Weights of a small transformer language model: a variant of Muon for these matrices.
Each number is 200 + 20 x the weight over its row's rms, rounded and kept within 0 to 999. Layers, rows and columns count from 0. The size before them is the row's rms in percent of the matrix's.

# layer 4 attention output (transposed), 768x768, rms 0.0343, rows 451-487, columns 0-95
106,191,217,200,185,201,214,193,215,189,190,202,186,217,202,210,219,187,197,209,200,213,223,198,195,199,210,174,210,190,171,225,206,210,212,146,220,201,189,216,219,218,211,214,184,199,210,230,234,210,199,177,170,194,175,252,202,206,208,175,193,169,172,175,157,211,173,225,195,227,217,201,205,216,230,191,206,188,213,145,181,227,202,201,251,194,206,196,233,221,240,202,249,186,179,193,170
111,259,192,191,199,207,180,196,192,192,194,207,215,186,238,202,190,181,227,222,211,218,188,213,182,207,227,217,180,187,213,183,193,192,211,179,187,219,159,148,192,218,200,189,185,197,210,193,219,194,199,223,159,212,175,230,168,177,189,189,200,195,200,205,162,237,224,210,164,192,193,200,202,175,203,211,183,203,193,184,212,164,182,171,230,184,217,180,226,222,192,194,200,157,200,207,161
106,185,182,203,243,200,171,187,242,192,186,228,180,177,250,211,210,199,183,231,182,189,202,205,188,214,218,199,190,184,202,168,204,200,223,179,217,217,229,224,197,235,201,200,191,204,159,203,222,198,220,192,192,187,193,191,223,167,192,190,213,192,185,201,176,220,187,203,197,155,181,204,246,198,189,220,189,214,242,193,173,205,217,229,193,187,222,191,197,243,205,200,217,172,169,154,219
102,247,238,236,210,184,220,202,199,183,251,226,204,192,197,166,220,180,217,203,165,209,197,175,208,208,222,190,192,187,225,220,202,196,198,208,227,188,186,207,170,173,212,195,180,212,206,234,221,186,216,188,182,190,197,177,209,208,195,187,203,169,188,191,213,210,184,189,182,200,210,184,245,195,222,197,222,186,192,201,169,184,194,222,214,207,172,186,167,165,196,168,152,178,206,211,151
106,203,186,215,187,231,195,200,260,155,203,212,221,217,219,207,223,164,189,184,207,176,189,204,183,220,216,193,209,182,196,202,216,164,203,185,182,222,211,223,195,225,209,156,202,222,216,206,210,202,194,211,180,195,197,175,201,214,195,219,186,187,218,204,196,205,199,192,214,189,206,221,196,203,181,219,220,178,191,202,167,222,200,212,204,178,223,195,167,182,225,180,173,179,191,168,212
106,175,247,219,203,174,202,205,202,217,191,195,210,214,201,182,218,208,202,188,210,194,226,204,213,212,243,216,218,184,172,233,208,183,227,199,205,161,205,188,239,190,198,214,216,230,205,202,177,221,193,206,186,241,176,165,181,198,201,200,206,171,199,147,211,194,227,195,206,187,174,201,205,160,210,247,162,195,176,207,220,209,178,204,181,191,216,188,234,240,214,207,205,185,201,208,226
108,224,209,202,211,197,192,201,211,202,215,210,209,202,208,203,190,167,195,219,220,186,227,181,225,159,250,212,186,223,199,201,219,215,184,180,197,195,177,160,209,198,226,222,224,170,213,159,180,202,151,164,242,239,209,207,199,227,183,215,193,161,210,215,189,193,179,226,248,237,193,228,194,204,210,220,233,224,157,186,196,240,200,222,197,221,256,207,217,213,170,177,186,185,180,205,225
107,188,209,151,200,224,209,192,176,234,161,241,185,216,191,175,213,211,219,194,183,205,189,238,190,210,188,249,205,194,202,211,225,192,179,194,227,184,191,239,205,191,213,168,224,189,241,211,214,202,207,209,194,223,204,200,169,210,192,199,226,164,213,189,214,194,210,191,211,133,208,200,214,198,200,212,210,163,188,232,213,203,204,231,196,210,200,229,189,199,207,211,199,187,192,211,204
104,213,214,223,221,216,175,212,186,195,167,239,217,186,207,225,193,167,170,193,197,168,191,191,227,223,221,227,208,199,196,168,203,201,198,199,212,198,205,220,221,191,167,233,228,210,202,218,187,206,192,172,226,191,189,167,225,191,193,184,213,174,185,204,187,185,175,189,210,180,231,205,182,204,200,198,216,181,197,205,181,197,204,162,189,186,177,202,200,201,191,213,178,242,230,208,218
106,233,221,218,191,197,226,207,232,189,197,172,197,202,175,187,214,190,201,187,202,146,173,197,214,218,194,199,183,227,188,194,172,206,193,241,173,164,210,212,181,196,222,205,175,204,253,226,158,225,205,184,187,168,205,160,204,205,188,210,181,246,176,170,190,172,221,203,209,237,197,199,193,183,182,205,180,196,203,232,190,194,220,234,183,193,166,183,190,209,182,228,191,216,213,215,207
109,204,178,226,200,176,187,170,179,173,187,202,229,176,187,210,184,204,229,187,161,209,183,218,209,187,191,210,228,239,195,186,215,210,180,206,185,204,173,179,230,246,210,192,207,143,176,135,218,183,194,164,205,228,185,195,198,192,206,198,176,193,204,178,173,203,231,183,178,223,194,211,223,165,245,192,215,176,192,244,184,190,192,202,211,189,219,160,193,173,199,204,215,214,207,201,189
112,173,235,183,233,202,185,198,227,197,211,194,186,183,199,190,167,208,226,193,204,220,224,219,185,166,185,198,198,214,200,201,213,170,179,179,187,204,235,209,182,196,172,206,173,160,198,226,194,198,187,219,224,215,206,184,201,226,194,197,185,240,201,195,181,235,168,203,244,216,201,192,213,226,207,194,200,186,201,193,187,188,236,184,209,234,199,184,223,146,179,211,203,186,243,214,210
104,182,216,183,242,217,230,197,202,208,192,233,204,209,202,225,171,204,169,214,219,234,190,178,190,187,185,193,215,194,187,194,203,238,178,184,210,212,195,277,230,198,188,200,192,184,189,188,208,194,170,190,170,191,176,201,250,196,254,217,235,168,147,210,207,197,189,179,194,211,163,261,207,185,213,226,176,214,176,216,206,201,182,211,184,231,197,220,188,203,194,229,184,222,221,194,182
101,196,190,208,177,188,209,191,192,195,194,175,225,173,199,204,162,193,208,217,204,237,187,215,187,215,199,164,215,238,225,238,198,228,217,225,215,190,189,231,212,178,190,183,174,183,173,169,201,192,199,185,173,227,169,177,214,203,202,206,222,203,215,207,201,267,198,205,200,215,179,209,209,195,172,201,181,213,245,200,186,190,175,205,187,140,185,215,225,190,196,225,183,208,202,204,214
104,180,202,216,212,214,244,199,167,189,192,199,215,179,170,165,170,194,198,208,185,227,224,215,174,157,199,206,220,225,229,183,202,198,170,186,227,205,200,218,218,180,224,182,186,191,180,192,162,190,237,196,227,212,193,231,227,212,220,234,195,187,201,232,200,179,194,212,212,196,214,204,179,194,208,209,221,184,200,230,183,186,188,203,211,195,210,196,217,172,231,180,201,189,181,189,178
108,218,200,198,193,199,207,195,193,192,214,185,186,167,223,189,185,185,157,203,241,216,199,207,211,200,177,215,170,220,219,159,197,210,216,187,195,189,206,214,210,157,134,187,204,164,206,197,198,178,227,180,213,223,197,202,229,182,177,179,175,166,243,209,209,204,214,160,191,194,184,210,190,247,204,189,186,209,233,184,178,228,214,193,198,204,193,227,206,178,178,171,200,166,215,139,179
107,204,174,194,179,243,188,221,173,202,196,192,174,198,247,236,190,195,184,198,208,165,197,201,203,168,200,203,214,237,192,187,215,207,220,161,232,215,178,203,196,199,183,227,212,202,170,181,191,206,197,194,216,223,171,190,201,207,191,164,212,261,158,193,178,185,178,218,196,184,239,199,198,194,210,212,188,234,169,166,149,174,200,157,206,240,202,182,242,234,186,166,211,201,217,165,216
103,223,234,198,199,224,190,223,195,216,190,205,187,210,225,201,209,187,212,221,195,200,171,171,179,193,176,199,174,197,245,194,208,201,171,229,173,188,212,219,166,242,199,210,212,229,179,189,191,195,166,192,158,190,190,181,192,182,195,188,207,213,197,200,212,177,211,249,189,190,195,192,205,211,242,206,229,177,193,161,177,218,182,204,220,183,196,207,200,199,168,198,209,223,169,204,212
107,219,206,239,261,207,216,173,187,176,214,223,212,208,200,239,182,203,169,188,185,173,240,207,212,173,199,217,199,191,191,195,173,223,186,239,177,231,201,218,182,210,190,181,252,183,176,203,200,200,207,193,196,187,195,158,176,209,215,191,216,223,207,207,200,203,205,206,202,243,204,179,170,206,172,183,247,192,213,186,218,206,210,179,193,186,154,180,179,190,186,191,201,204,159,157,206
111,176,242,211,204,172,209,218,222,187,199,191,214,196,188,202,202,201,180,228,214,215,176,189,196,216,204,174,222,178,225,215,218,204,190,196,229,203,213,226,171,211,215,227,202,199,221,166,206,215,157,192,219,228,178,244,205,211,210,191,195,213,206,206,189,181,230,179,202,184,182,194,191,184,183,190,197,204,188,167,198,236,178,258,201,187,217,212,206,240,167,186,216,198,174,164,189
106,194,203,213,197,216,206,205,219,232,192,187,220,180,197,171,177,200,221,169,195,173,180,244,211,193,196,206,174,215,198,203,172,187,206,213,239,212,174,229,198,245,168,202,201,180,199,212,172,164,174,183,205,181,188,226,221,236,226,180,199,236,147,187,166,195,227,186,173,177,167,210,208,211,185,207,201,232,188,198,180,214,188,208,176,187,192,213,226,205,214,188,194,226,217,198,177
107,192,157,210,169,180,170,179,224,165,201,226,215,203,210,202,200,193,179,213,170,163,209,182,216,189,207,220,207,175,201,213,188,210,201,202,216,211,216,210,194,198,185,171,228,206,226,181,214,201,203,206,217,156,229,250,218,156,215,156,202,219,216,218,198,206,222,163,193,178,199,236,212,202,211,209,203,185,188,194,189,178,225,211,205,189,199,164,196,218,199,202,190,215,215,202,176
110,206,186,212,169,216,206,198,164,215,222,207,244,218,160,193,223,213,193,214,185,186,176,195,181,230,219,211,213,225,244,216,217,203,192,207,225,196,219,182,199,224,191,177,178,215,191,229,218,227,196,184,188,202,199,214,205,175,203,176,189,194,218,196,199,193,197,214,196,193,224,200,220,190,201,215,218,186,218,188,205,185,176,185,190,250,218,211,265,219,213,184,154,183,212,201,208
105,210,227,217,174,189,189,189,168,217,181,198,187,179,216,178,181,210,181,210,197,188,167,205,206,236,221,188,177,223,213,173,167,175,226,221,221,188,219,196,185,184,187,181,196,200,188,183,192,217,221,177,188,181,179,203,213,198,207,202,221,201,168,177,225,189,163,189,203,243,185,196,222,205,225,191,204,181,183,215,232,172,202,186,215,202,192,218,233,214,211,202,199,181,230,195,203
104,242,206,166,221,205,208,198,222,221,186,189,191,230,195,199,193,213,208,164,187,202,215,220,190,202,195,219,207,214,197,219,229,177,196,196,214,174,184,191,189,209,203,189,198,201,204,197,179,192,155,192,208,167,171,189,197,223,188,213,214,172,187,225,190,216,189,184,202,206,160,190,212,166,195,186,173,170,187,208,178,197,167,185,206,196,182,223,217,199,206,186,182,193,209,208,211
106,174,189,167,218,213,235,196,234,202,210,193,207,176,207,192,238,220,192,202,181,210,173,187,205,178,182,190,185,176,184,195,194,167,162,231,215,197,185,219,202,194,249,158,186,194,218,136,205,201,204,186,168,204,190,216,191,192,214,182,195,181,185,227,191,231,224,196,232,212,239,178,209,202,187,210,204,186,185,161,217,210,214,202,180,213,206,191,209,198,211,219,228,207,175,201,179
101,185,203,202,185,214,194,201,203,178,215,188,210,170,213,207,158,217,168,236,222,201,189,183,188,203,186,215,203,187,206,206,205,229,200,217,189,195,198,205,195,227,218,232,187,201,195,185,206,169,161,204,225,199,172,209,161,204,177,256,185,195,193,185,200,163,222,197,212,163,215,204,233,192,206,240,191,215,193,198,190,210,210,172,181,210,198,173,195,185,213,197,193,200,203,210,205
110,215,164,205,222,170,219,168,226,170,201,169,233,185,206,200,184,247,224,160,213,244,223,210,199,197,195,205,244,200,191,188,225,219,229,221,168,243,177,213,221,181,189,235,196,197,242,191,213,230,201,198,228,246,222,179,200,198,180,189,183,198,195,186,185,230,210,192,207,211,203,165,196,193,225,185,186,184,198,217,213,202,226,173,207,181,226,200,217,188,227,246,196,206,207,180,204
113,204,176,201,201,205,227,221,228,195,216,179,200,183,212,195,222,181,184,206,196,199,187,219,196,208,249,157,199,179,212,215,200,200,210,187,222,208,148,214,204,200,222,176,193,195,192,192,233,189,228,179,206,176,215,195,212,197,195,202,197,228,193,182,191,222,224,199,216,213,194,229,196,180,205,189,186,174,189,212,217,157,176,195,166,201,191,208,209,179,176,212,178,221,199,196,250
109,179,188,224,192,214,190,186,202,177,140,218,190,194,200,182,205,171,186,205,196,202,180,172,209,223,201,172,201,202,188,172,200,205,221,208,215,201,211,220,199,192,216,195,248,234,207,201,212,222,221,197,178,166,194,185,206,187,193,189,167,199,219,196,224,190,171,175,186,153,212,205,219,203,184,195,204,217,216,198,245,163,188,204,225,197,199,203,174,183,218,230,237,228,194,169,165
107,140,184,171,190,199,160,207,211,190,211,190,175,227,195,244,201,208,181,184,209,203,203,182,173,168,207,186,205,192,197,183,177,190,195,194,235,197,175,197,217,197,224,204,186,205,176,198,208,176,163,217,222,227,204,216,154,178,196,196,199,234,201,193,186,172,221,177,201,175,205,214,194,228,197,187,212,175,197,197,227,222,195,185,245,174,196,220,209,174,242,206,204,176,193,201,200
103,207,218,198,188,200,212,212,218,200,214,197,169,219,185,211,202,205,184,202,202,204,218,195,207,158,190,225,194,222,177,218,197,203,221,199,200,240,210,160,216,220,218,193,198,200,198,196,200,172,193,183,203,195,222,191,180,207,189,192,178,194,225,202,204,222,204,183,201,202,186,201,177,206,172,225,210,200,177,204,199,174,216,190,185,209,192,194,196,173,183,182,196,207,211,178,206
108,199,256,196,237,184,205,156,203,211,216,202,191,204,184,204,189,190,192,213,186,178,225,183,194,187,205,221,230,199,217,189,191,149,163,189,234,216,203,204,189,232,182,233,195,215,205,212,219,224,220,190,202,172,223,155,203,198,195,177,206,204,186,227,202,162,186,188,172,245,216,211,199,212,195,159,210,208,196,180,226,125,204,221,201,178,209,179,163,206,191,209,182,212,223,192,213
106,165,189,192,230,206,224,204,201,199,168,207,174,208,246,211,203,214,202,226,197,152,184,191,195,150,181,164,208,234,162,240,175,191,197,170,207,189,180,237,198,209,239,214,216,178,219,200,193,188,214,192,216,147,217,185,196,198,191,218,198,161,225,202,211,221,218,226,189,204,207,167,218,185,194,197,208,223,188,223,185,177,194,230,161,187,232,192,203,218,172,192,232,213,197,183,179
106,223,191,207,223,198,186,188,221,197,197,171,171,202,211,234,177,219,190,219,213,180,186,201,212,166,191,251,183,230,208,193,223,210,166,241,189,197,195,241,211,219,223,185,217,184,196,199,205,216,223,204,173,204,204,204,217,226,230,195,204,217,221,216,171,196,195,147,198,200,237,183,191,206,237,209,243,182,197,211,210,175,180,191,213,237,209,201,180,208,213,235,180,233,197,192,214
103,238,207,200,216,145,168,227,212,223,186,168,207,224,197,160,221,222,209,187,181,201,206,196,196,180,228,186,206,226,206,184,173,178,227,202,234,250,192,205,180,188,177,200,210,175,219,202,211,193,199,200,209,195,214,219,209,165,224,201,225,148,210,169,172,211,166,205,202,178,192,213,179,195,169,235,181,191,192,186,197,187,205,183,203,217,192,211,206,156,217,196,183,192,223,203,179
106,174,244,184,257,190,197,198,160,196,206,179,220,204,186,199,248,200,210,243,176,246,198,200,209,215,175,219,205,195,204,207,204,205,240,208,207,197,182,194,215,226,169,191,215,218,207,190,210,189,199,209,189,232,186,245,214,232,210,216,195,222,212,165,201,239,186,197,206,223,188,195,217,208,193,194,180,184,204,217,199,192,192,185,198,179,226,210,193,197,210,181,211,189,172,186,202
# layer 4 attention value, 768x768, rms 0.0375, rows 452-487, columns 0-95
111,195,204,203,183,216,188,184,184,201,150,173,213,175,208,172,202,202,199,214,179,217,206,170,221,200,204,228,193,227,184,202,234,216,186,223,222,164,210,174,232,162,203,156,211,201,219,218,188,220,158,192,228,189,184,180,228,248,184,187,227,231,205,197,200,209,235,198,225,194,204,190,181,154,184,171,224,173,206,179,219,231,200,180,202,210,180,202,205,191,205,192,183,201,203,221,214
107,226,194,198,200,223,194,188,189,208,167,217,202,177,199,210,217,200,152,186,215,197,213,181,199,200,185,207,191,176,179,192,224,191,186,217,226,217,192,187,175,170,208,231,229,210,212,212,178,225,193,228,198,182,206,224,193,192,199,179,185,189,197,210,208,204,217,213,189,214,182,219,209,217,198,182,215,218,230,216,193,210,187,179,197,229,208,195,222,179,199,213,230,181,225,206,174
102,214,161,204,224,236,215,166,197,208,174,197,194,204,200,207,196,180,191,166,173,194,217,182,183,198,198,165,231,198,208,176,236,216,186,212,155,211,215,208,175,180,192,215,188,178,218,200,198,195,193,228,210,190,202,217,194,212,243,200,169,238,237,208,193,193,221,212,169,199,195,231,194,196,212,155,204,218,198,202,184,196,186,199,200,206,178,196,243,182,172,186,204,177,188,190,222
106,203,194,191,183,189,189,211,216,217,157,174,242,219,226,184,204,207,223,201,226,179,185,201,197,190,179,199,204,181,195,226,210,205,195,216,220,177,209,177,157,213,191,240,224,178,206,179,167,197,165,205,200,193,210,188,194,170,207,192,190,202,222,177,198,180,198,168,234,215,235,190,217,171,197,202,207,184,204,185,190,201,235,207,184,204,182,217,223,178,182,198,212,174,201,167,185
106,196,210,214,193,207,188,201,216,176,188,164,207,222,158,169,216,189,230,208,167,189,176,202,219,198,220,196,228,223,181,193,205,170,205,202,176,235,199,205,206,205,206,216,180,195,229,212,215,167,229,206,207,235,220,208,185,194,202,191,212,200,202,207,190,219,211,208,198,211,182,220,214,216,191,154,198,182,213,180,214,224,249,210,197,239,211,176,205,209,199,181,167,234,221,234,198
102,191,229,166,209,177,176,200,204,228,195,207,193,202,185,193,186,257,194,218,199,213,180,212,216,165,210,200,201,216,191,185,212,201,188,227,191,215,206,198,202,221,206,174,161,193,174,177,171,245,203,198,172,233,174,171,172,192,230,208,209,168,226,182,195,187,189,182,158,205,206,199,210,207,203,210,217,197,205,169,231,178,194,189,192,191,172,210,219,207,194,220,240,177,215,191,172
106,209,208,222,235,148,213,208,219,200,234,162,225,189,208,191,201,210,216,200,234,196,222,191,196,203,198,186,187,208,197,193,226,202,180,191,192,262,212,203,209,183,198,223,206,180,182,204,230,204,208,211,201,226,183,218,224,208,204,241,232,192,181,206,221,199,161,225,197,217,157,173,202,174,170,177,158,202,209,196,182,214,195,195,197,207,209,198,202,182,208,157,195,178,202,205,180
104,190,202,179,203,195,183,207,207,196,206,214,232,201,206,208,182,186,150,186,215,230,194,231,167,227,191,183,201,199,206,232,184,223,220,206,192,197,218,213,216,225,194,213,221,191,162,233,220,210,159,200,179,214,203,173,225,193,196,210,185,218,205,213,213,195,247,182,227,182,218,191,212,180,134,203,191,188,210,207,214,206,185,191,214,212,198,202,214,182,182,216,198,215,174,176,182
106,185,189,216,202,266,193,199,229,196,214,198,223,191,204,210,188,221,206,220,200,203,204,215,240,194,280,214,169,201,199,189,193,226,235,193,164,184,203,215,180,210,159,238,237,212,203,171,208,184,207,197,213,204,215,246,183,194,184,193,183,214,189,196,198,192,177,226,218,201,202,202,225,206,212,183,199,189,193,207,202,186,201,212,219,235,251,222,176,229,157,174,207,200,191,190,194
108,193,196,208,165,170,223,169,210,216,212,176,185,198,184,198,216,190,225,203,227,202,171,225,191,215,206,196,203,214,220,225,212,231,263,224,202,176,199,184,130,169,237,168,193,216,204,195,224,165,211,223,164,200,209,203,226,205,229,200,199,194,211,254,219,176,232,202,225,197,174,190,174,224,188,191,204,226,184,225,200,203,203,195,192,178,187,191,177,229,177,155,189,192,227,186,191
110,183,199,195,156,234,198,199,207,215,206,211,151,212,194,184,196,211,214,213,208,184,204,185,203,213,137,207,195,191,194,182,173,233,192,202,202,187,203,171,169,207,217,195,205,189,210,224,217,172,213,213,189,190,218,215,203,192,203,240,226,204,167,176,216,204,200,187,158,199,215,195,186,186,227,200,221,194,193,180,178,219,202,191,205,223,195,184,151,205,185,225,179,184,185,208,183
106,213,146,224,206,173,212,156,208,204,213,203,210,193,186,241,203,215,204,207,188,204,163,196,208,207,214,203,163,245,217,232,172,159,166,227,200,230,185,215,213,215,201,185,198,180,209,186,185,181,217,205,201,185,178,228,196,205,199,182,182,219,231,222,203,189,205,223,162,212,202,196,183,205,201,231,186,197,202,218,179,173,214,180,195,191,177,189,229,194,226,191,204,173,179,218,225
105,206,192,204,187,182,198,217,220,192,235,210,173,234,203,186,211,216,202,213,173,189,222,203,172,211,199,175,196,183,179,215,242,193,191,230,172,209,197,241,183,211,199,204,167,205,191,203,254,207,210,199,239,179,214,208,184,215,198,184,238,205,195,219,218,195,191,214,190,208,193,217,243,203,187,211,187,229,222,205,208,202,151,181,201,236,235,221,238,198,202,165,226,221,186,180,217
099,224,179,198,207,163,170,186,225,231,212,243,206,197,181,184,198,173,229,215,202,211,183,152,151,210,212,174,163,183,187,200,179,205,198,218,194,216,199,177,170,222,170,221,200,216,215,215,221,178,204,216,222,188,222,214,175,184,204,183,202,204,175,205,199,158,159,180,189,192,163,188,198,207,200,189,259,239,197,172,189,219,203,219,171,196,186,158,195,187,218,211,229,163,176,213,175
108,181,210,198,204,235,216,251,217,199,211,197,159,194,194,197,202,200,179,212,183,192,206,200,162,205,181,210,173,212,211,205,198,215,237,186,186,214,191,213,229,179,202,186,210,201,191,195,223,238,217,219,182,187,198,195,185,217,217,188,175,198,220,208,188,218,172,179,172,213,245,264,228,224,198,202,219,184,207,195,197,184,201,220,198,202,209,170,207,210,174,208,206,204,202,203,214
106,215,202,221,164,200,225,207,216,207,204,231,223,202,215,141,184,210,209,194,229,201,171,213,211,236,200,185,187,194,219,218,222,255,237,184,192,210,217,204,228,197,266,169,198,192,186,207,228,182,200,193,219,167,205,189,191,211,212,176,190,206,183,187,190,164,224,237,199,243,165,194,181,199,206,212,208,186,208,197,179,230,196,174,221,198,212,196,206,191,194,189,214,186,175,214,192
102,208,207,146,198,190,189,166,175,230,188,220,178,194,209,195,205,209,223,209,187,229,202,214,156,202,242,196,177,177,208,214,204,200,211,215,168,211,214,227,210,238,233,177,211,180,194,198,210,213,182,185,192,183,190,212,196,202,191,210,203,187,205,200,217,195,184,223,192,203,224,190,193,219,208,230,213,190,203,223,189,224,200,211,174,215,198,164,204,188,202,202,208,189,196,198,182
105,165,186,229,189,220,193,179,172,201,187,200,187,245,212,203,205,170,214,181,183,195,181,213,213,183,193,210,207,205,179,197,175,221,215,197,240,203,209,196,197,196,219,198,205,210,197,175,222,165,203,179,201,186,198,225,181,192,184,157,167,202,174,212,211,192,240,195,191,225,189,173,193,193,217,217,159,201,199,196,164,208,211,202,185,192,190,221,225,188,211,234,210,183,177,202,198
107,210,201,167,210,172,209,202,216,234,188,198,247,192,196,234,240,199,194,188,172,217,218,229,221,212,205,206,175,204,201,183,185,215,225,230,197,207,199,163,190,225,179,187,184,208,217,172,198,206,223,184,206,187,200,187,190,205,241,168,175,195,175,219,169,210,184,223,175,192,186,236,164,185,200,194,205,207,223,192,202,200,172,195,216,209,177,181,209,187,201,275,215,188,182,203,203
102,218,227,167,184,214,192,262,194,185,223,191,210,198,226,181,205,195,182,179,201,164,160,230,211,238,193,249,246,192,207,172,220,196,220,173,207,211,207,172,201,184,219,205,197,197,231,202,160,177,203,199,161,226,191,178,232,221,186,184,220,192,267,175,218,195,245,157,187,218,210,196,209,205,243,197,222,161,217,202,181,239,222,205,188,194,197,225,188,231,224,241,171,204,191,204,220
108,226,193,183,240,191,206,202,194,209,191,196,211,228,202,191,197,184,211,174,165,216,226,184,184,197,184,187,188,185,218,166,213,217,180,198,204,199,211,229,201,177,195,188,209,227,176,203,166,217,201,204,218,188,205,209,213,179,197,199,170,157,184,202,198,197,200,221,223,187,198,179,217,217,222,183,185,208,207,210,213,199,214,198,202,194,195,205,205,194,193,196,190,201,176,179,177
109,214,176,194,195,213,203,169,204,195,162,231,198,222,204,221,158,197,193,183,204,240,193,205,165,220,172,161,173,185,197,158,196,206,199,169,210,212,193,214,225,202,212,219,206,225,202,162,246,216,189,197,210,204,166,186,222,194,216,230,216,184,223,206,183,205,220,193,213,218,175,200,203,157,194,221,184,201,214,220,207,204,179,202,185,222,185,185,187,193,180,228,192,193,195,193,195
104,227,206,207,155,195,201,207,167,213,217,175,180,207,174,210,171,161,179,202,219,199,197,172,204,194,175,171,178,208,206,242,202,173,189,171,188,213,201,200,183,191,208,227,215,207,205,204,187,211,211,201,206,207,187,206,193,181,183,210,182,217,190,188,187,189,185,171,226,180,202,201,197,215,213,189,199,203,218,205,242,191,229,239,228,189,242,178,225,205,198,233,176,218,218,198,167
100,206,182,163,195,217,201,196,171,189,229,199,191,224,209,145,219,203,195,205,195,231,261,176,190,189,207,241,170,239,168,191,203,205,181,214,184,206,243,199,215,195,220,230,183,207,209,208,190,201,224,163,220,231,199,207,225,168,196,215,177,175,185,191,221,181,196,192,213,217,214,187,201,184,201,202,204,171,221,226,185,207,213,233,202,222,184,214,202,187,175,230,211,222,164,210,196
107,185,233,192,208,167,191,195,186,204,201,173,188,169,211,222,180,185,196,202,208,180,209,221,190,203,221,211,196,197,193,186,204,201,199,194,197,213,213,200,225,201,181,191,235,193,173,210,203,203,170,199,191,213,208,202,205,202,197,243,222,212,212,204,175,208,257,203,183,192,185,194,174,194,211,179,218,215,180,187,217,185,232,213,211,203,202,196,207,211,215,205,229,180,211,183,191
100,214,203,180,195,215,205,193,190,197,191,203,202,204,172,230,230,195,184,206,199,216,210,224,222,204,210,199,195,151,186,198,232,202,190,182,198,235,207,195,231,198,217,160,199,185,206,169,220,189,217,204,200,203,173,198,209,173,205,171,175,152,180,174,202,215,191,185,219,213,199,191,215,191,181,210,208,213,193,222,178,194,213,201,215,178,175,206,186,204,203,164,182,198,230,235,198
111,169,167,190,181,193,244,204,198,167,244,222,182,229,239,180,201,211,194,189,187,183,180,220,213,210,187,198,170,204,208,196,224,192,209,192,219,204,202,204,162,218,197,232,179,247,209,240,211,195,205,209,195,208,229,202,183,203,167,174,208,199,238,222,153,215,180,186,220,224,183,201,209,186,218,230,199,188,212,230,197,191,196,220,196,176,214,201,196,154,197,163,183,224,243,203,198
110,201,197,187,218,209,173,232,202,164,189,203,196,178,214,212,193,204,180,188,198,215,254,202,194,205,152,196,170,186,190,164,196,194,199,240,187,163,212,126,222,193,208,199,199,185,204,205,173,205,205,184,170,173,172,226,215,218,197,217,169,166,193,214,211,160,203,222,215,176,171,221,202,216,213,175,210,194,216,214,188,231,163,204,203,205,191,182,214,201,260,175,189,211,210,213,232
107,185,175,160,189,182,192,210,198,225,237,239,181,233,184,191,181,172,205,191,196,208,207,207,184,163,207,216,208,191,239,150,202,235,169,211,209,200,205,223,244,206,190,122,217,207,207,209,166,225,190,204,192,229,215,225,188,185,210,196,178,214,161,187,211,213,200,196,172,214,199,209,209,200,220,190,199,183,204,181,182,191,205,213,224,210,184,169,204,221,219,199,234,227,206,201,157
109,183,195,223,188,203,216,212,190,221,188,196,210,224,215,184,198,183,186,221,212,197,248,189,224,207,219,202,206,160,173,258,209,190,241,207,194,215,192,169,193,205,220,204,187,221,206,198,131,193,221,210,220,181,195,155,194,196,176,225,214,219,209,190,176,192,173,187,216,182,197,197,171,199,218,195,200,183,174,221,174,190,148,207,190,181,207,216,166,203,155,204,230,174,233,169,220
101,193,183,193,192,242,140,202,205,191,232,177,212,193,201,177,180,211,192,272,222,191,208,228,181,238,216,189,212,193,205,211,170,229,200,207,244,212,197,238,195,182,216,170,185,236,200,238,184,186,215,222,209,203,173,179,208,214,206,195,191,206,202,177,174,191,181,192,177,218,204,170,170,176,219,210,234,222,194,225,220,171,186,228,191,180,209,208,175,196,230,199,188,218,170,213,166
106,184,181,218,219,250,219,165,214,204,194,184,202,238,215,202,216,201,182,166,179,209,196,180,226,193,232,194,185,185,204,197,223,193,209,224,213,204,190,190,160,187,232,196,232,202,197,137,173,159,197,208,193,206,186,202,206,165,188,215,192,200,210,161,195,190,182,174,186,189,166,225,210,197,159,221,189,199,193,219,184,189,208,241,234,159,227,192,198,157,189,200,222,203,192,202,184
105,182,199,201,230,205,228,213,233,186,268,172,172,172,194,183,185,194,190,202,197,203,199,208,197,189,234,175,199,240,172,181,219,198,202,182,203,187,199,176,179,179,206,179,174,225,206,207,158,186,196,186,207,205,203,201,223,197,173,206,220,232,194,229,188,199,183,192,188,207,203,202,213,221,219,216,180,220,197,200,212,232,196,228,181,231,172,214,196,219,217,193,178,206,194,192,199
105,201,216,212,204,200,192,212,185,199,160,197,210,215,212,191,194,192,189,196,173,184,227,187,171,201,183,170,214,194,215,222,189,212,205,176,184,215,201,190,198,156,221,214,210,209,178,186,185,203,184,210,231,222,172,214,196,161,225,199,221,185,220,218,199,202,208,260,171,232,226,181,203,188,174,189,190,211,235,212,227,181,227,195,196,145,179,183,214,215,229,207,189,208,154,219,192
102,226,196,195,197,174,197,223,218,170,232,209,203,183,166,210,193,196,228,189,231,250,208,212,190,209,186,201,221,202,181,229,197,197,233,174,177,191,180,174,144,178,194,201,194,210,182,205,214,234,244,193,185,190,171,184,200,191,192,204,206,202,177,194,200,201,210,222,223,241,229,219,222,197,206,184,209,194,186,178,152,181,188,191,235,168,194,202,223,196,242,181,193,201,213,206,224
108,215,206,204,190,202,222,172,206,189,236,237,167,196,206,180,188,212,191,167,195,224,232,218,222,206,195,169,189,233,207,174,164,190,187,207,175,194,201,192,171,223,172,217,151,194,228,184,192,177,198,173,213,226,213,169,191,186,168,210,236,193,215,198,194,215,199,220,187,190,199,194,217,185,201,211,189,176,207,203,194,207,220,189,159,200,195,179,163,231,177,212,186,205,229,177,181